Weights of a small transformer language model: untied embeddings.
Each number is 128 + 24 x the weight over its row's rms, rounded and kept within 0 to 255. Layers, rows and columns count from 0. The size above them is the row's rms in percent of the matrix's.

# layer 5 attention query, 96x96, rms 0.0849, rows 17-31, columns 0-95
size [128 145 152 144 148 142 153 138 133 149 137 146 133 153 144]
[[146  92 122 113 158 156 145 153  93  98  93 130 148 117 158 134 139  93 108 155 120 124 152 169 111 109 106  68 106 126 147 161 167 152 148 184 158 127 137  99 166 113 126 125 134 100 139  92 136 163  99 104 132 182 169 143 126  77 113 122  93 134 145 149 120 120 105 147 144 156 100  97 155 140 120 125 128 146 115 128 100 133 162 144 142 132 112 138 125 118 104 156 110 109 134 108]
 [115 150 143  54 117 121 126 116 179 144 127 149 138 130 147 125 179 148 167 120 154 155  85 154 167 144 122  93 116 155  98 148 131 199 115 161 127 161 128  83 106 101 135 110 155 137 119  98 137 149 138 111 125 138  84 122 113 119 103 146 138 126 115 125 113 131 108  99 143 114 126 137 143 124 137 159 132 101 133 116 136 110 121 145 147 123  97  93 163 105 142 121  77 161 109 136]
 [127 164 126 114 113 144 111 153 103 139 157  97 118  80 144 107 177 152 113 122 117 138 108 128 113 113 139 105 169 111 134 105 105 122 170 144 103 137 111 119 130 122 133 154  94 121 138 130  85 141  52 141 142 146 112 153 128  82 144 130 109 103  97 135  91 150 138 114 158 175  99 131 116 160 115 147 110 116 137 187  92 144 101 149 144  94 128 169 112 114 141 104 124 143 150 109]
 [124 123 138 125 105 138 105 120 129 135 134 106 114 112 116 131 100 138 141 160 123 117 150 130  97 107 128 146 140 129  89 105 113 129 107 129 139 163 109 121 172 143 138 140 138 163 127 158 150 103 137  78 144 116 107 200 118 120 120 138 125  96 134 110 136 109 129 109  87 144 169 114  80 153 134 115  69 108 142 183  96 155 131 111  91 113 136  84 155 177 148 158 110 100  91 138]
 [112  85 150 105 149 130 151 112 109  95 136 133 133 146 114 111 135 108 134 144  86 118 118 127 162 122  92 121 186 144 128 134 131 140 110 100 101 122 114 120 182 116 131 151 126 106 103 125  64 125 122 161 149 114 189 104 119 135 123 127 120 130 138 128 129 114 136  74  95 141 119 128 120 128 138 141 158 118 119  78 106 108 121 146 106 111  78  84 132 163 123 108 127 153 167  70]
 [123 128 127 112 115 159 141 110 114 137  82 171 149 116 125 153 121  77 124 112 109 114 136 124 124 160 161 146 103 100 111 138 138 107 146 155 100 142 118 124 107 114 176 122 131 120 154 122 137 182 125  92 189 111 130 117 136 165 148 129 124 111 102 109 131 145 103 142 119 134  96 164 135 168 100  65 131 122 169 172 117 132 125  99 111 109 124  64 130 146 137 115 129 144 154  97]
 [117 128 130 159 123 107 137 110 132  83 121 131 155 117 158 103 157 121 130 130 132 125 125 160 137 125 131  79 145 138 155  60 114 123 108 151 144 143  84 137 123 130 134 150 127 159 107 109 150 143 131 106 142 129 106 119  98 125 100  78  71 100 104 133 143 140 152 110 107 139 126 169 146 107 133 192 139  94 123 168 148  97 163 109 114 124 124 161 129 121 153  96 180 124 171 139]
 [123 112  94 134 143 165 139 139 112 145 169 143 166 124 175 122  82 127 102 109 117 143 105 133 127 143 115 123 103 138 152  97 146 131 119 116  93 121 139 128 139 124 135 133 130  90  95 135 138 157 117 106 127 112 155 118 120 154 126 105 149 118 133 105 128 141  97 137 125 106 143 140 159  91 105 106 144  76 135 122 109 146  83 136 105  88 163 119 121  66 158 200  87 150 175 143]
 [143 160 143 128 117 156 119 177 120 100  91 181 110 134 120 146 155 145 128  81 169 116 108  74 114  88 136 132 143 122 156 135 125 109 147 149 100 121 124 136 111 127 168 103 117 107 113 160 118 118 138 166 180 149 149 122 128 134 111 150  77 127 127 119 145 124 155 124 111 113 164 155 128 124 116  92 144 126 109  96  91 130 153 156 144 158 106 125 105  91 188 120 150 114 115 111]
 [144  66 138 102 128 149  96 152 144 123 155 137 155 131 110 142 104  98 164 127 108 153 136 119 120 122 165 128 113 148 113 130  90 125 142 107 130 145 123  82 100 147 109 144 172 119 130  75 125 181 153 138 170 142 139 103 142 128 115 119  84 143 122 111 153 141 182 140 129 155 124 152  69 123 121 116 110 141 143  94 133 108 120 102  98 122 116 130 136 153 120 112 184 163  99 106]
 [102 125 121 125 120 119  81 128 109 120 181  71 137  94 119 139 130 116 133 111 140 127 116 151 120 106 124 115 134 135 125 119 145 119 162 168 105 123 140 121 105 128 130 193 151 147  85 123 135 135 151 161 203 124 143 142 157 127 163 118 119  71  96 132  98 107 149 134  83 105 158  97 127 121 129 136 128 128 118  97 163 170 136 138 161 136 146 111 135 104 135 150 118 133 129 182]
 [149 156 118  66 123 114 156 182 153 133 112 141 107 102 109 124 121 114 121 171 153 132 146 136  95 125 122 124 125  92 183  95 166 108 131 106 166 126 130 109 125 125 113 125 152  97 132 156 122 133 123 128 172 130  98  88 107  81 123  93 130 117 126 159 131 156 150 132 127 153 159 163 158 111 100  87 135 140 142 162 159 122  82 189 118 138 112 117 120 146 120 137 119 130 110 130]
 [ 99 148  87 125 112 105 119 132 131 151 101 132 129 120  86 133 127 147 135 118 122 156 161 130 131 107 150 134 109 165 115  83 163 134 138 151 149 170 180 120 124 128 173 125  83 141 164 151 103 141 145 175 166 163 124 100 141 108 130 118 103 130 138 124 135 140  95 148 118 120 112  83 144 125 118 154 116 142 130 122  85 139 156 113 107 107  79 107 175 151 100 123  96 138 181 143]
 [ 81 118 106  67 147 125 130 120 125 115 129 129 152  94  98 149 133 103 106 131 167 115 100 164 132 118  73 107 142 141  99 193 143 119 101  98 119 169 136  86 138 143 134  93 189  88 121 160 143 110 134 128 140 129 119 130 136 127 137 120  88 141 129 156  93 104 122 116 153 173 145 148 120 160 177 118 147 142 142 120 108 126 111  96 135 132 140 119 143 110  98 118 110 111 128 143]
 [149 154 140 133  94 117 133 121 145 126 151 106 174 116 129 166 159 115 136 120  93 123 123 115  57 134 120 127 136 123 101 113 140  92 143 124 167 186 143 104 122 145 106 123 151  81  94 119 114 122  99 123  98 143 154 146 121 125  94 144 138 124 115 105 165 138 169  83 147 117 125 117 153  94  93 122 160  67 137 128 156 130 116 128 143  93 111 111 146 170 125 127 101 159 124 107]]
# layer 5 attention key, 96x96, rms 0.0876, rows 17-31, columns 0-95
size [132 137 136 139 139 136 141 129 131 138 136 129 135 143 141]
[[128 111 152 142 152 153 155 149 108 148 125 131 108 123 159 163 116 104 124  51 112  95 132 129 126  54 135  98 121  89 120 129 148 124 123 133 133 135 139 104 174 123 123 136 117 113 116 133 195 143 117 135 120 150 170 128 170 104 132 136 102 125 137 130 114 123 107 148 149 148 115 121 128 133 153 156 125  89 137 127 102  59 150 134 134 140 145 153 104 138 148 117 105 162 100  84]
 [151 140 174 121 103 146 142 148 187 149 126 113 138 113 129 104 131  99 144  86 124 122 132 114 150 177  87 112 140 124 148 104 143  98 131 150 146 135 163 100  84 120 122  96 137 158 125 136 155 127 157 124 147  80 128 149  86 151 114 177 136 128 117 144 129 105  87 124 131 120 133  91 127 160 138 142  95 116 132 133 136 128 142 135 128 126 138 138 181 133 125 148 159  51 122  90]
 [136 105 146 157 128 150 115 141 143 153 128 144 114 152 163 146 150 181 116 117 129 133 118 129 114 131 103 126 154 137 135 140  82 144 125 133  67 141 156 102 110 157 119 132 122 102 116 122 124 133  80 100 121 111 137 137 150 125 115 117  99 114 123 107  56  98 154 118 158 157 110 141  95 176 139 115 110 122 151 147 125 165 144 108 125 155 174 141  54 105 151 124 100 116 129  91]
 [121 122  98 158 112 125 120 124 106 176 150  80 144 142 122 112 153 142 130 143 132 167 115 143 137 106 153 122 129 161 125 104 156 130 121 107 116 122 134  94 187 170 106 114 120 169 124  74  73 140 131 105 116 101 127  98 208 154 125 119 133 141 143 120 123 154 143  86 128 134 137  97 133 138  97 123 137 120 144 132 106 139 149 164 115 151 160  95 157 116 164 112 126 119  99 106]
 [106 104 191 135  81 147 138 130 125 124 133 121 139 123 152 124 140  88 136 135 116 101 120 125 133 121  98 104 133 121  85 129 121 121 118 140 117 132 126 125 190 141 139 125 102  75 114 113 114 116 131 118 114 131 118 136 112 131 133 127 156  78 134 154 112 114 163 140 145 196 122 102 131 132 113  59 170 115 152 131 111 153 153 158 118 112 130 152  48 112 129 118 125 122 160 154]
 [121 157  48 149  90  93 166 128 131  52 113 167  93 120 140 139 126 146 128  92 148 126 135 100 151 134 132 158  78  97 129 168 142 162 125 142  94 136  99 104 135 124  99 112 110 149 146 101 135 144 153 144 157 116 148 123 145 148 149 116 105 111  84 149 134 141 125  94 126 174 108 119 112 140 122 133 127 127 128 124 134 152 164 125 121 153 132 140 169 110 127 132 129 130  92 116]
 [122  83 164 119 122  87 131 125 123 140  83 132 121 148 161 149 147 119 121 135 131  82 139 147 105 155  84  98 152 146 122 114  99 138 127 168 152 102 138 104  90 149 114 146 114  97 145  94 149 150 182 123 145 111 130 149  95 151 138  93  85  99 130 116 129 131 142  97  91 106 102 166 106 147 130 162 139 137 111 114 163  92 171 129 147 118 135 126 113 129 179 157 153 132 130 144]
 [104 159 175 128 122 153 126 146 106 116 145 170 128 117 147 188 114 140 142 128 109 151 120  93 156 118  68 110  96 141 158 116 163 147 117 126  95 133  56 105 135 106 136 135 138 125 146 160 132 134 159 110 138 133 124 135 138 149 133 109  98 117 142 117 162 136 111 128 145  98 109 118  80 130 143 134 151 120 128 131 102 118  93  67 128 121 148 135 135  59 127 147 136 146 109 160]
 [111 198 118  84 102 125  79 135 149 114 105 133 119 134 116  96 165 153 118  92 124 116 127  73 155 117 124 167 132 147 113 137 119 168 121 140 129 163 171 152 117  93 125 137 108 154 102 135 126 128 149 134 112 146 152 124  79 160 112 135  68 141 121 131 124 114 168 148 134 149 142 163 143 107 133 100 123 146 112 142 106 160  97 142 112 142 132 157  95 124 141  73 135 126 142 122]
 [113 100 103 161  80 103 120 146 137 133 144  96 141 120  94 146 139  84 126 125  83 149 100 127 145 103 158 134 136 104 141 158  97 130  93 131 163 128 186 111 128 118 133 119 137 137 135  98 116 130 126 157 117 115 148 143 145 138 157 125 135  89 117 171 138 135 152 120 131 163  93 126 132  95 115 124 127 148 105 134 151 186 112 126 111 125 107 118 111 159 117 197 160 173 179 121]
 [143 154 115 126 121 139 114 137  92 153 128 158 123 104  90 138 169 132 105 132 112 135 111 147 131 125  58 145 169 137 154  86 105 138 133 121 147 117 176 118 142 109 132 120 113 122 144 111  99 131  86 116 137 143 158 154 129 122 158 130  65  94  94 124 167 124 138 163 117 106 104  75 113 146 117  94 104 136 108 123 151 115 105  70 150 121 139 106 146 159 143 142 123 130 167 150]
 [ 74 141  87 102 170 115 119 119 168 127 161 128 108 133 130 134  87 126 132  92 143 132 128 112  93 108  87 140 116 170 150  91 137 157 116 150 140 140 124 123 119 110 119 124 120 126 127 176 164 134 144 126 124 118 147 103 159  99 130 128 123 143 134 159 104 191 151 129 120 120  84 155  81 142 118 118  79 119 130 127 126 139 126 203 130 149  98 118 122 129 120 152 148  99 111  97]
 [101 149 109 116 120 159  77 124 114 127 149 137 110 143 126 106 112 147 132 119 160 120 125 135 148 149 115 107 119 110 166 123 164 148 124 126 130 154 105 120 155 101 141 113 108 100 141 147 114 118 122 162 144 150 155  98 115 121 134 142 119 101 125 144 158  79  91  71 116  81 149 111 162 140 130 133 127 137 122 122  83 169 190 121 122 136  85 121 140 183 158 144 100  99 110  76]
 [140 119 101 111 122 139 113 113 106 133 148 103 125  91 148 158 147  69 106  86 121 105 135 143 124 125 117 146 150 147 147 124 117 106 134 135 111 130 161  90 145 147 153 122 110 137 119 144  89 107 107 132 103 140 150 118 143 173 128 144 136 150 140 169  84 136 102 138 156 218 105 138 161 110 126 106 122 100 137 143 120 121 105 101 132 109 168 125 102 113  93 120 175  87  89 128]
 [114 125 134 153  77 101 188 123 119 138 148 153 159 133 120 203 142 126 127 140 111 125 126  89  97 149  88  86 118 130 127 155 159 114 103 106 146 160 151 131 120 126 116 143 122 148 130 131 130  89  93 120 134 131 123 130 104 141 143 149 106 114 152 113 162 155 121 112 143 121 143 107 106 121 122 134 121 132 119 163 187 194 141 177 133 114 113 110 113 138 124 115 119 148 156  74]]
# layer 5 attention value, 96x96, rms 0.117, rows 0-20, columns 0-95
size [144 141 159 150 145 156 151 154 140 143 147 144 157 143 153 144 143 144 143 142 156]
[[150 147 128 154 167 135 159 173 124 127 173 104  97 125 144 129 132 148 135 134 168 121 143 117  94 130 129 132 108 126 164 118 135  61 120 146 115 123 110 165 143  99 145 173 106 118 101 107 108 116 141 124 136 121 114 162 132 170 110 106 119 114 134 124 142 117 145 155 159 127  65 123 130 157 119 108 113 174  55 124 108 138 137 143  97 116 105 181 136 136 136 155 137 104 101 116]
 [130  86 102 143 151 150 120 169 158 121 123 144 141 104 122 131 173 139  83 136 177 192  95 100 151 112 104 117 112  91  80 133 126 108 143 179 107 130 142 116 120 141 165 136 138 105  92 129 187 116 138 134 124 125  97 131 120 101 101  99 131 146 165 116 119 157 114 128 130 124 147 125 133 115 125 123  93 117 107 139 111 148 150 165 105 114 122  97 144 101 138 170 146 110 156 158]
 [161 135 130 157 116 122 140 123 111 110  95 136 112 179 116 108 136 115  93 118 106 127 161 110 115 142 114 141 146 118 117 106 142 130 190 107 110  72 115 131 121  97 142 131 168 130 108 173 150 101 123 151 178 119 152 129 127 146 144 124 175 132 172  91 126 164 128  87 150 130  72 146 132 133  82  76 144 111  77 137 139 123 143 121  98 147 148 117 129 142 135 131 149 129 141 111]
 [185 116 121 169  99 129 130 135 133 141 112 114 141 118 138 133 123 134 152 111 135  93 128  82 116 109 127 128 135 146 175 107  93 111 135  84 110 153 131  92 146 150 140 150 140 104 170 146 147 140 144 218 142 132 112 104 127 106  98  97 117 117 124  91 133 146 187 135 140 118 165 125 112 104 140 123 119 141 157  98 130 124 126 128 100  93 122 161 144 142 111 128 187 121 104 122]
 [108 103 132 109 136 111 136 170 132 142 130 142 114  78 126 120 150 109  82 131 166 152 133 110 131 111 132  87 115 132 122 190 158 108 126 139 127 114 148 139 134 132 139 141 144 125 149  98  89 128 160 110 157 126 138  88 120  84 181 146 112 124 113  97 143 185 139 140 137 148 183 118 101 118 164 114 105 157 185 121 125 116 141 110 112 147 101 168 121 146 124 164 133  94 108 125]
 [159 151 149  86 126  93 120 145 113 129 124 112  96 186 104 140 149 129 136 121 116 138 175 117 143 133 100 137 131  96 113 127 125 113  96  93 141 126 128 138 144 112 156 163 145 163 203 143 133 134 143  81 127 137 137 172 146 110  97 109 153 129 155 170 102  94 110 117  64 138  99 143 132 124 130 100  93 162 110 189 124 135 123 127 120 119 125 144 127 120 135 128 147 132 112 102]
 [144 151 126 131 116  93 128 102 122  86 106 145 165 130 138 113 191 143 121 137 132 126 140 127  69  93 120 154 126  74 131 112 157 176 139 135 143 125 124  87 115 138  81 136 166 132 136 152 104 108 169 115  77 150 126 133 127 136 149 147 158 134 133 184 112  98 104 115 146 136 120 132  96 152 141 109 105  82 146 114 138 101 111 133 104 147 136 164 132 128 134 153 100 117 170 130]
 [147 105 121 119 163 134 153 106 122 119 119 121 107 134 100 122  95 128 149 131 135 169 150 110 159 125 120 100 131 135 104 157  94 165  63  98 116 108 169 117 130 113 130 166 126 121  76 181 103 105 150  95 144 127 134 155 121 159 130 170 114 171 127 118 135 143 105 115 118 126 103 131  88 136 180 120 136 137 112  64 149 127 182 128 120 115 120 127 143 107 108 153 141 121 161 116]
 [ 98 132 140  96 130 111 142 160 107 144 112 143 148 151  99 144 129 126 131 108 135 171 115 125 173 148 133 112 147 113  65 141 103  71 174 101 122  91 139 107 140 144  81 145 118 138 138 183  74 133 106 135 127 145 141 137 133  78 127  77 110 156 153 176 126 115 124 123 148 121 121 120 132 119 139 152 152 113 117 128 172 116 123  92 139 161  85 126 124 138 148  99 134 125 126 125]
 [149 149 124  83 119 156 106 155 137 107 136 109 136  95 142 120 138 125 103 132 115 131 135 176 135 107 140 105 136 117 150 139 138 144 125 127 124 134 100 161 144 139 139 130 101 134 140 145 141 131 110 113 171 116 143 148 134 158 127  69 145 127 134 128  71 152  97  52 110 127 185 117 142 136  84 127 153 101 113 155 177 155  90 134 126 152  72 122 123 109 137 112 124 133 180 124]
 [132 135 100 147 129 137 180 109 141 130 120 149 145 184 135 118 133 131  91 127 118 105 111 190 175 126 110 118 123 151 129 122 149 156 110  90 156 109 132 153 130 115 109  66 147 105 147 154 133  90 136 156 101 104 126 150 135 132 153 114 136 122 181 103 112 100 145 130 103 134 115  87 150 144 158 155 120 181  99 110 153 143 103 139  84 118 151 166 136  98 117 132 109 133 104 132]
 [107 146 126 172  94 141 167 101 116 134  76 145 119 139 102 132 146 113  81 109 132 144 139 191 115 134 140 122 136 160 140 116 140 122 141 179 126 121 121 106 131  76 128 138  81 140 122 179  76 116 100 130 144 131  94 139 124  84 132 145 119 118  83 171 137 151 133 156 170 125 135 148 116 107 113 162 139  97 143 104 146 128 137 118 117 132 133 126 118  80 165 121 148 132 142 126]
 [110 120 120 151 132 145 123 116 101 104 110 126 129 185 118 111 134 132 117 142 151  98 131 112 118 132 126 145 103 140 114 149 129  59 113 120 149 122 154 128 133 111 214 108 111  81 180 130 119 172 135  81 130 128 114 117 118 160 156 147 114 132 117 136 132 149 121 153  91 134 148 129 103 121 126 126 106 126 104 165 102 128 142 137 172 166 118 148 123 105 144 164 175 132 149  81]
 [112 110  97 101 149 116 161 125 121 123 120 122 131 125 148 118 153 137  76 101 129 147 113 125 154 131 103 154 129 139  99 103 166 117 126  86 159 113 122  85 119 101 160 135 185 114 111 107 124 125 135 115 135 114 141 115 155 106 111 127 112 140 122  83 130 184  99 140 158 135  89 155 154 133 136 127 171 152 149 187 110 143 160 123  62 119 121 155 131 156 141 135 131 135 179 133]
 [107 182 136 137 118 120 135 151 124 112 107 123 112 106 107 111 137 121 103 150 113 133 145 140 123 115 139 132 151  96 114  84 135  82 185 135 131  89 117 111 141 161  90 144 114 123 140 139  99  85 160 191 133 148 113 156 116 141 145 142 128 140  87  79 118 156 165 100 144 146  87 100 102 127 139 173 123 131 170 143 145 112 124 140 132 146 115 151 133 108 104 167  84 114 139 107]
 [138 145 116 123 124 177 124  99 153 149  92 141 111 138 125 157 120 116  83 121  92 135 135 178 122 100 133 122 134 117  96 127 127 136 154 103 124 119 114 143 109 159 153  92 130 141 181 156 158 139 124 129 139 119 134 113 125 161 183 177 143 157 107  90 123  94 172 101  80 115 130 127  87 102 133 130 160 113 163 121  92 128 119 136  93 129 133  63 120 128 138 143 113 153 124 117]
 [195 109 112 110 126  94 129 117 132 146  99 166 158  95 128 131 185 152 113 124 132 116  94 171 173  91 119 114 123 158 146 133 153 153 113 157 122 137 101 130 124 131 106 151 165  92 127 109 124  71 103 127 137 129  92 150 137 119 141 104 124 151 122 198 148 124 128  94 131 135 110 140  99 118 163  83 113 130 144 132 104 110 135 151  80 128 100 128 132 128 132 141 123 150 138 139]
 [182 114 136 138 128 116 141 104 100 132  96 139 134 143  97 160 160 100 113 117 133 121 138 158 104 125 154 124 129 177 117 107 139 108 109 105 110 162 125  93 105 129 156 137 160 140 144 192 138 176 123 145 166 114 167 125 124 163  70 118 146 138  96 111 161 139 141 125 112 123 168 159 119 128 145  81 131 126 137  68 108 106 113 128  99 109 103 116 108 152 147 128 131 139 141  97]
 [168 104 112 142  97 129 100  81 135 126  89 128 121  75 157 134 110 116 163 132 116 103 126 145 128 142 117 111 134 176 107 134 133 188 115 124 124 123 133 138 110 126  89 155 138 104 149 125  85 190 107 157 165 122 128 144 121  65 161 172 133 121 134 136 144 138 104 143 154 129 154 133  92 112  96 140 122  83 152 164 118 104 120 147 117 100 146 169 128 143 127 134 137 117 127 136]
 [138 109 151 110 143  74 107 167 113 126 131 114  64 169  93 162 160 135 191 120 125 147 108  89 144 153 124 143 133 136 128 114 103 126 120 139 115 170 125 103 139 149 143 136 148 139 128 110 118 134 120 146  80 141 151 115 148 107 136 143 103 124 155  90 142 142 127 130 142 110 159 126 156  77 159  72 114 108 119 103  94 104 139 149 197 123 135 115 118 115 120 148 117 138 118 130]
 [ 95 118 130 161 158 136 133 123 129 142 153 118 127  83 168 116  97 122 126 137  97  88 141  90 138 128 132 134 117 159 150 160 120 113 109 150 102  70 142 186 119 111 127 114 120 154  91 137 137 172 130  97 100 133 126 127 126 132 166 145 154 130  96 110 159 135 107 126 109 128 113 124 153 146 192  98 143 172 130 123 126 149 165  96 124 105 155 110 112 181 154  91 130 120 138 111]]
# layer 5 attention output (transposed), 96x96, rms 0.117, rows 0-20, columns 0-95
size [157 145 166 149 148 161 159 166 146 146 153 144 158 155 155 147 143 158 136 142 157]
[[130 121 126 126  80 176 130 146 146  87 117 107 148 154 126 117 130  95 147  79  95 136 172 168 129 112 141 144 121 161 120 103 132 134 101 130 105 109 112 110 132 139 110 176 113 117 123 125 144 128 118 132  97 108 130  96 121 142 138 130 134 135 112 106 103 125  64 161 125 136 157 136 133 130 141 132 139 161 145 103 139 118 126  89 178 183 111  95 146 154 162  73 179 148 142 138]
 [159 105 122 121 120 159 104 164 116  80 131 148 100 120 129 137 101 132 117 148 154 110  80 134 125 107 119 155 121 141 117 115 106 132 137 106 152 139 159 101 144 133 114 167 171 133 151 124 130 108 149 116 169 128 145 115 142 110 122 165 115 132  88  65 132 110 121 160 122 148 104 138 169 140 183 129 120 140 103 125 108 161 134 133 124 175 176 123 111  79  90  71 116 118 121 129]
 [ 92 118 151  87 141 138  92 134 107 156 130 145  69 153 154 139 150 142 163 114 139 109 153 105 117 140 135 113 142 138 164 109 117 156 126 117 109 138 153 137 147  97 107 178  98 156 122 122 146 123 130  98  84 148 157  92 110 138 169 167 113 110  74 135  96 107 119 129 137 123 157  87 145 105 165  94 131 105 161 123  98 135 128 179 121 120 120 126 156 136 108 132 146 132 171 139]
 [118 142  80 134 150 169 111 115 109 153 138 149 143 171  87 155 102 136 122 144  54 154 102 139 128 154 119 156 144 109 110 154 141 122  99 121 129 138 119 119 110 148 141 134  85 148 132 108 134  97 118 126 150  94 157  67  91 125 162 137 113 154 125 155 138 137  94 107 147 129 165 124 120 136 121 153 148 155 130 123 112  90 151 160 155 129 157  86 108  93 143 113 134  88 120 147]
 [178 131 123 135 113 183 128 122 134  93 155 107 119 164 129 160  91 147 112 146 125  98 107 147 129 138  93 150 115 148 110 112 128 153 137 103 144 136 105 125 105 156 135 137 129 121  85 184 162  95 132 160 130 146 117 154 142 154 116  92 148 144 113 123 107 130 115  95 145 115 135 152  56 141 151 154  50 127 106 125 125 131 121 149 135 134 152 116 126 136 129 114  68 130 142 135]
 [ 72 120 108 130 122 120 166 114 189  94 169 166  96  42 138 117 149 129 114 136  71 188 175 132 144 104 148 137 144 134 113 128 121 125 131 121 111 137 129 140 119 136 136 160 135 108 107 128 125 135 120 107  90 119 159 143 135 139 140 115 124  76 145 144 127 128 144 142 150 121 165 126 132 139 148 110 114 112 106  77 112 116 146 121  92 152 120 128 166 135 144 111 129 115 139 135]
 [115  95 132 138 130  75  91 114 114 124 144 139  71 149 137 137 118 127 131 102 128 164 152  98 117 123 146 123 112 160 119 103 109 106 100  91 163 104 101 142 111 147 141 139 151 152 122 115 122 141 129  59 133 188  96 117 120 128 121  98 113 179 207 115 108 141 158 147 148 122 181 136 149 109 131 126 122 115 120 127 120 171 137 166 136 133 119 128 113 122 127 143 113 149 130 121]
 [114 143 134 103 137 138 100 160 114 122 152  84 114 109 136 119 165  79 106 123 158 108 115 160 132 131 158 154 109 120 156 109 123 117 131 113 158 110  93 133 106 129 154 151 127 145 161 153 137  83 162 160 119 135 159 169 131 107 139 125  63 108 190 142 106 112 133 111 119 108 137 110 136 122 136 125  86 149 159 128 127 108  99 153 111 102 152 154 116 143  95  70 169 129 133 118]
 [117 135 107  69 126 139 123 120 141 137 132 169 117  97 143 141 158 135 150 171 163 150 126 152  98 121 113 126 137  94 154  72 102 149 132 137 106 148 141 127 102 109 219 139 117  94 139 124 114  89 131 137 136 163 105 145  95 126 142 168 165  97 170 131 103 140 122 142 116 119 139 128  92 147 120 136 116  92 114 148 125 151 119  87 108 124 156 130 128 143 148 146 133 103 107  96]
 [115 108 123 120 179 144 168 162 175 103 108 152 102 119 119 122 112 137 169 149 114 115 109  98 126 124 129 108 129 130 149 117 122 129 151 123 115 122 129  87 139 109 110 140  78 135 127 147 118 186 121 152 117 138 109 150  81 109 124 136 143 114 149 127  98  54 172 155 102 152 126 140 143 113 111  91 137 117 125 141 138 100 158 106 147 162 171 143 144 141 104 156  75 108 130 154]
 [139 162 168  83 145 161  85 163 123 153 141 111 116  91  93 124 151 108 129 135 143 154 158  86 126 137 106 106 141 137 131 151 131 112 138  96 110 120  93 130 122 195 168 158 157 140 115 119 128 173 100 135 152 147 117  96 157 136 103 146 116 130  74 155 137 117  87 119 101  96 180 122 167 123  78 107 112 131 114 124 155 109 128 128 139 133 110 139 135 107 122 112 121 128 129 126]
 [160 126 175 112 150 136 119 114 123 159  99 110 119 130 103 128  99 171 122 143 157 103 172 101 131 158 145 144 111  80  90  84 105 149 168 155 134 118 128 152 127  72 148 138 143 127 158 138 162 111  94 138 113 166 112  99 126 166 141 134  90 135 146 124 130 162  97 150  90 142 137 118  90 120 104 111 150 132 107 146 139 158 133 110 104 112 152 118 122 183 144 113 122 150 111 108]
 [193  98  99 126 106 120 129 111 154  90 139 119 119  90 126 138 115 152  77 116 138 171 134 116 149  97 114 173 120 109 109 108 142 179 137 132 112 136 141 149 135 153 119 110 149 160 101 161 134 123 105 107  90 132 146  82 132 109 115 129 119  87 152 134 149  90 103 100 168 109 119 127 103 134 159 105 139 131 176 133 145 115 111  97 151 134 131 154 139 183 107 140 152 152 115 142]
 [140 144 115 125 109 116  75 155 113 151 137 142 129 102 131 140 103 112 130 145 116 154 181 151 120 146 119 115 115 116 131 126  92 165 165  91 126  91 138 147 147 119 135 113 112 106  87 161 145 128 136 159 143 160 111 142 143 126 138 137 153 164  78 117 137  60 100 133 130 115 124  79 141 131 175 130 125  86  96 117 124 148 119 184 140 124 136 116 122 131 121  76 149 146 168 146]
 [148  94  98  80 137 105  94  95 109 150 134 146 131 187 170 117 111 116 112 131 147  78  97  95  97 119 132  52 152 141 130 143 115 159 117 139 129 126 113 142 110 141 157 181 101 135 121 199 137 130 115 117 144 134 132 106 117 154 120 105 157 145 175 160 118 140  91 151 122 128 143 141 119 122 115 117 101 140 112 105  94 135 138 114 143 143 145 127 122 153 151 102 128 128 150 138]
 [135 145 172  89 163 114  95 129 134 147 160 156 130 138 150 142 134 168 116 148 163 119  84  80 165 146 155 123 149 109 113 171 130 146 128 131 159 137 143 123 138  88 116 123 123 152  71 150 172 106 127 109 137  89 158 123 140 103  82  72 116 115 112 155 146 122 148 131 127 110 121 102 148 111  87 103 113 117 127 134 121 133 117 130 144 120 112 184 147 100 138 127  86 136 137 110]
 [122 155 111 138 129 157 122 167 126  86 146 122 144 126 124 125 124 131 141 144 109 130 152 134 145 107 100 134 133 139 137 144  86 140 170  93 148 107  97  96 165 111 151 117 168 149 142 123 149 129  84 109  89 150 116 144  77 105  92 106 102 174 122 103 117 153 124 167 138 141 163 140 163 134  91 146 135 122 114 121 123 171 131 178 136 125 160 125 125  82 130  86  78  97 131 130]
 [137 123 135 126 108 170 107 133 130 175 147 144 121 130 147 152 105 152 171 134  55 132 165 104 151 158 146 179 129  55 105 137 116 140 126 115 143 160 153 129 112  75 138 117  80 147 109 118 126 143 147 129 114 146 162 142 106  84 143  80  87 115 145 144 106 149 109 138 129 129 151 108 128 111 124 144 144 135 173 155 122 114  84 146 135 128 142 124 130 124 106 112 126 130 127 116]
 [145 174  96 167 147 142 150 144 101 165 164 150 136 162 100 142 146 129 141 137 146 130 136 102 164 135 132 144 129 133 157 150 117 101 101 130 129 127 116 117 160 120 127  71 144 136 136 132 139 104 104 134 122 147 105 106 112 183 100  92  93 106 155 103 130 120 153  69  90 139 128 118  80 115 156 136 163 104  92 110 149 144 152 174 136  87 135  86 120 128 105 136 127 134 130 144]
 [111 107  86 160 121 125 180 144 129 132 133 141 165 113 160 139 124 120 109 151 109 100 100 126 142 144 127 134 129 155  93 116 103 138 137 143 132 187 119 132 103 122 170 114 126 125 119  98 101 129 179  96 118 122 146 121 118  91 153 162 104 118 121 147 116 178 155  88 170 124  72 164 115 152 131 167 107 144 122 114  94 140  89 136 108 109  77 116 123 119 113 124 170 141 127 124]
 [140 166 157 139 109  98  82 125 126 115  98  89 148 139 126  96 132 123 139  70 153 129 168 145 135 118 137 160 105 143 147 144 170 137 124 133 133 152 138 106 163 136 135 140 168 111 148 144 144  96 127 125 123  87 131 178 131 129 127  90 159 124  66 122 105  93 145 112 135 127 125  90  84  98 103 161  89 121 137 153 120  64 118 134 141 120 128 134 123 151 111 144 159 132 143 137]]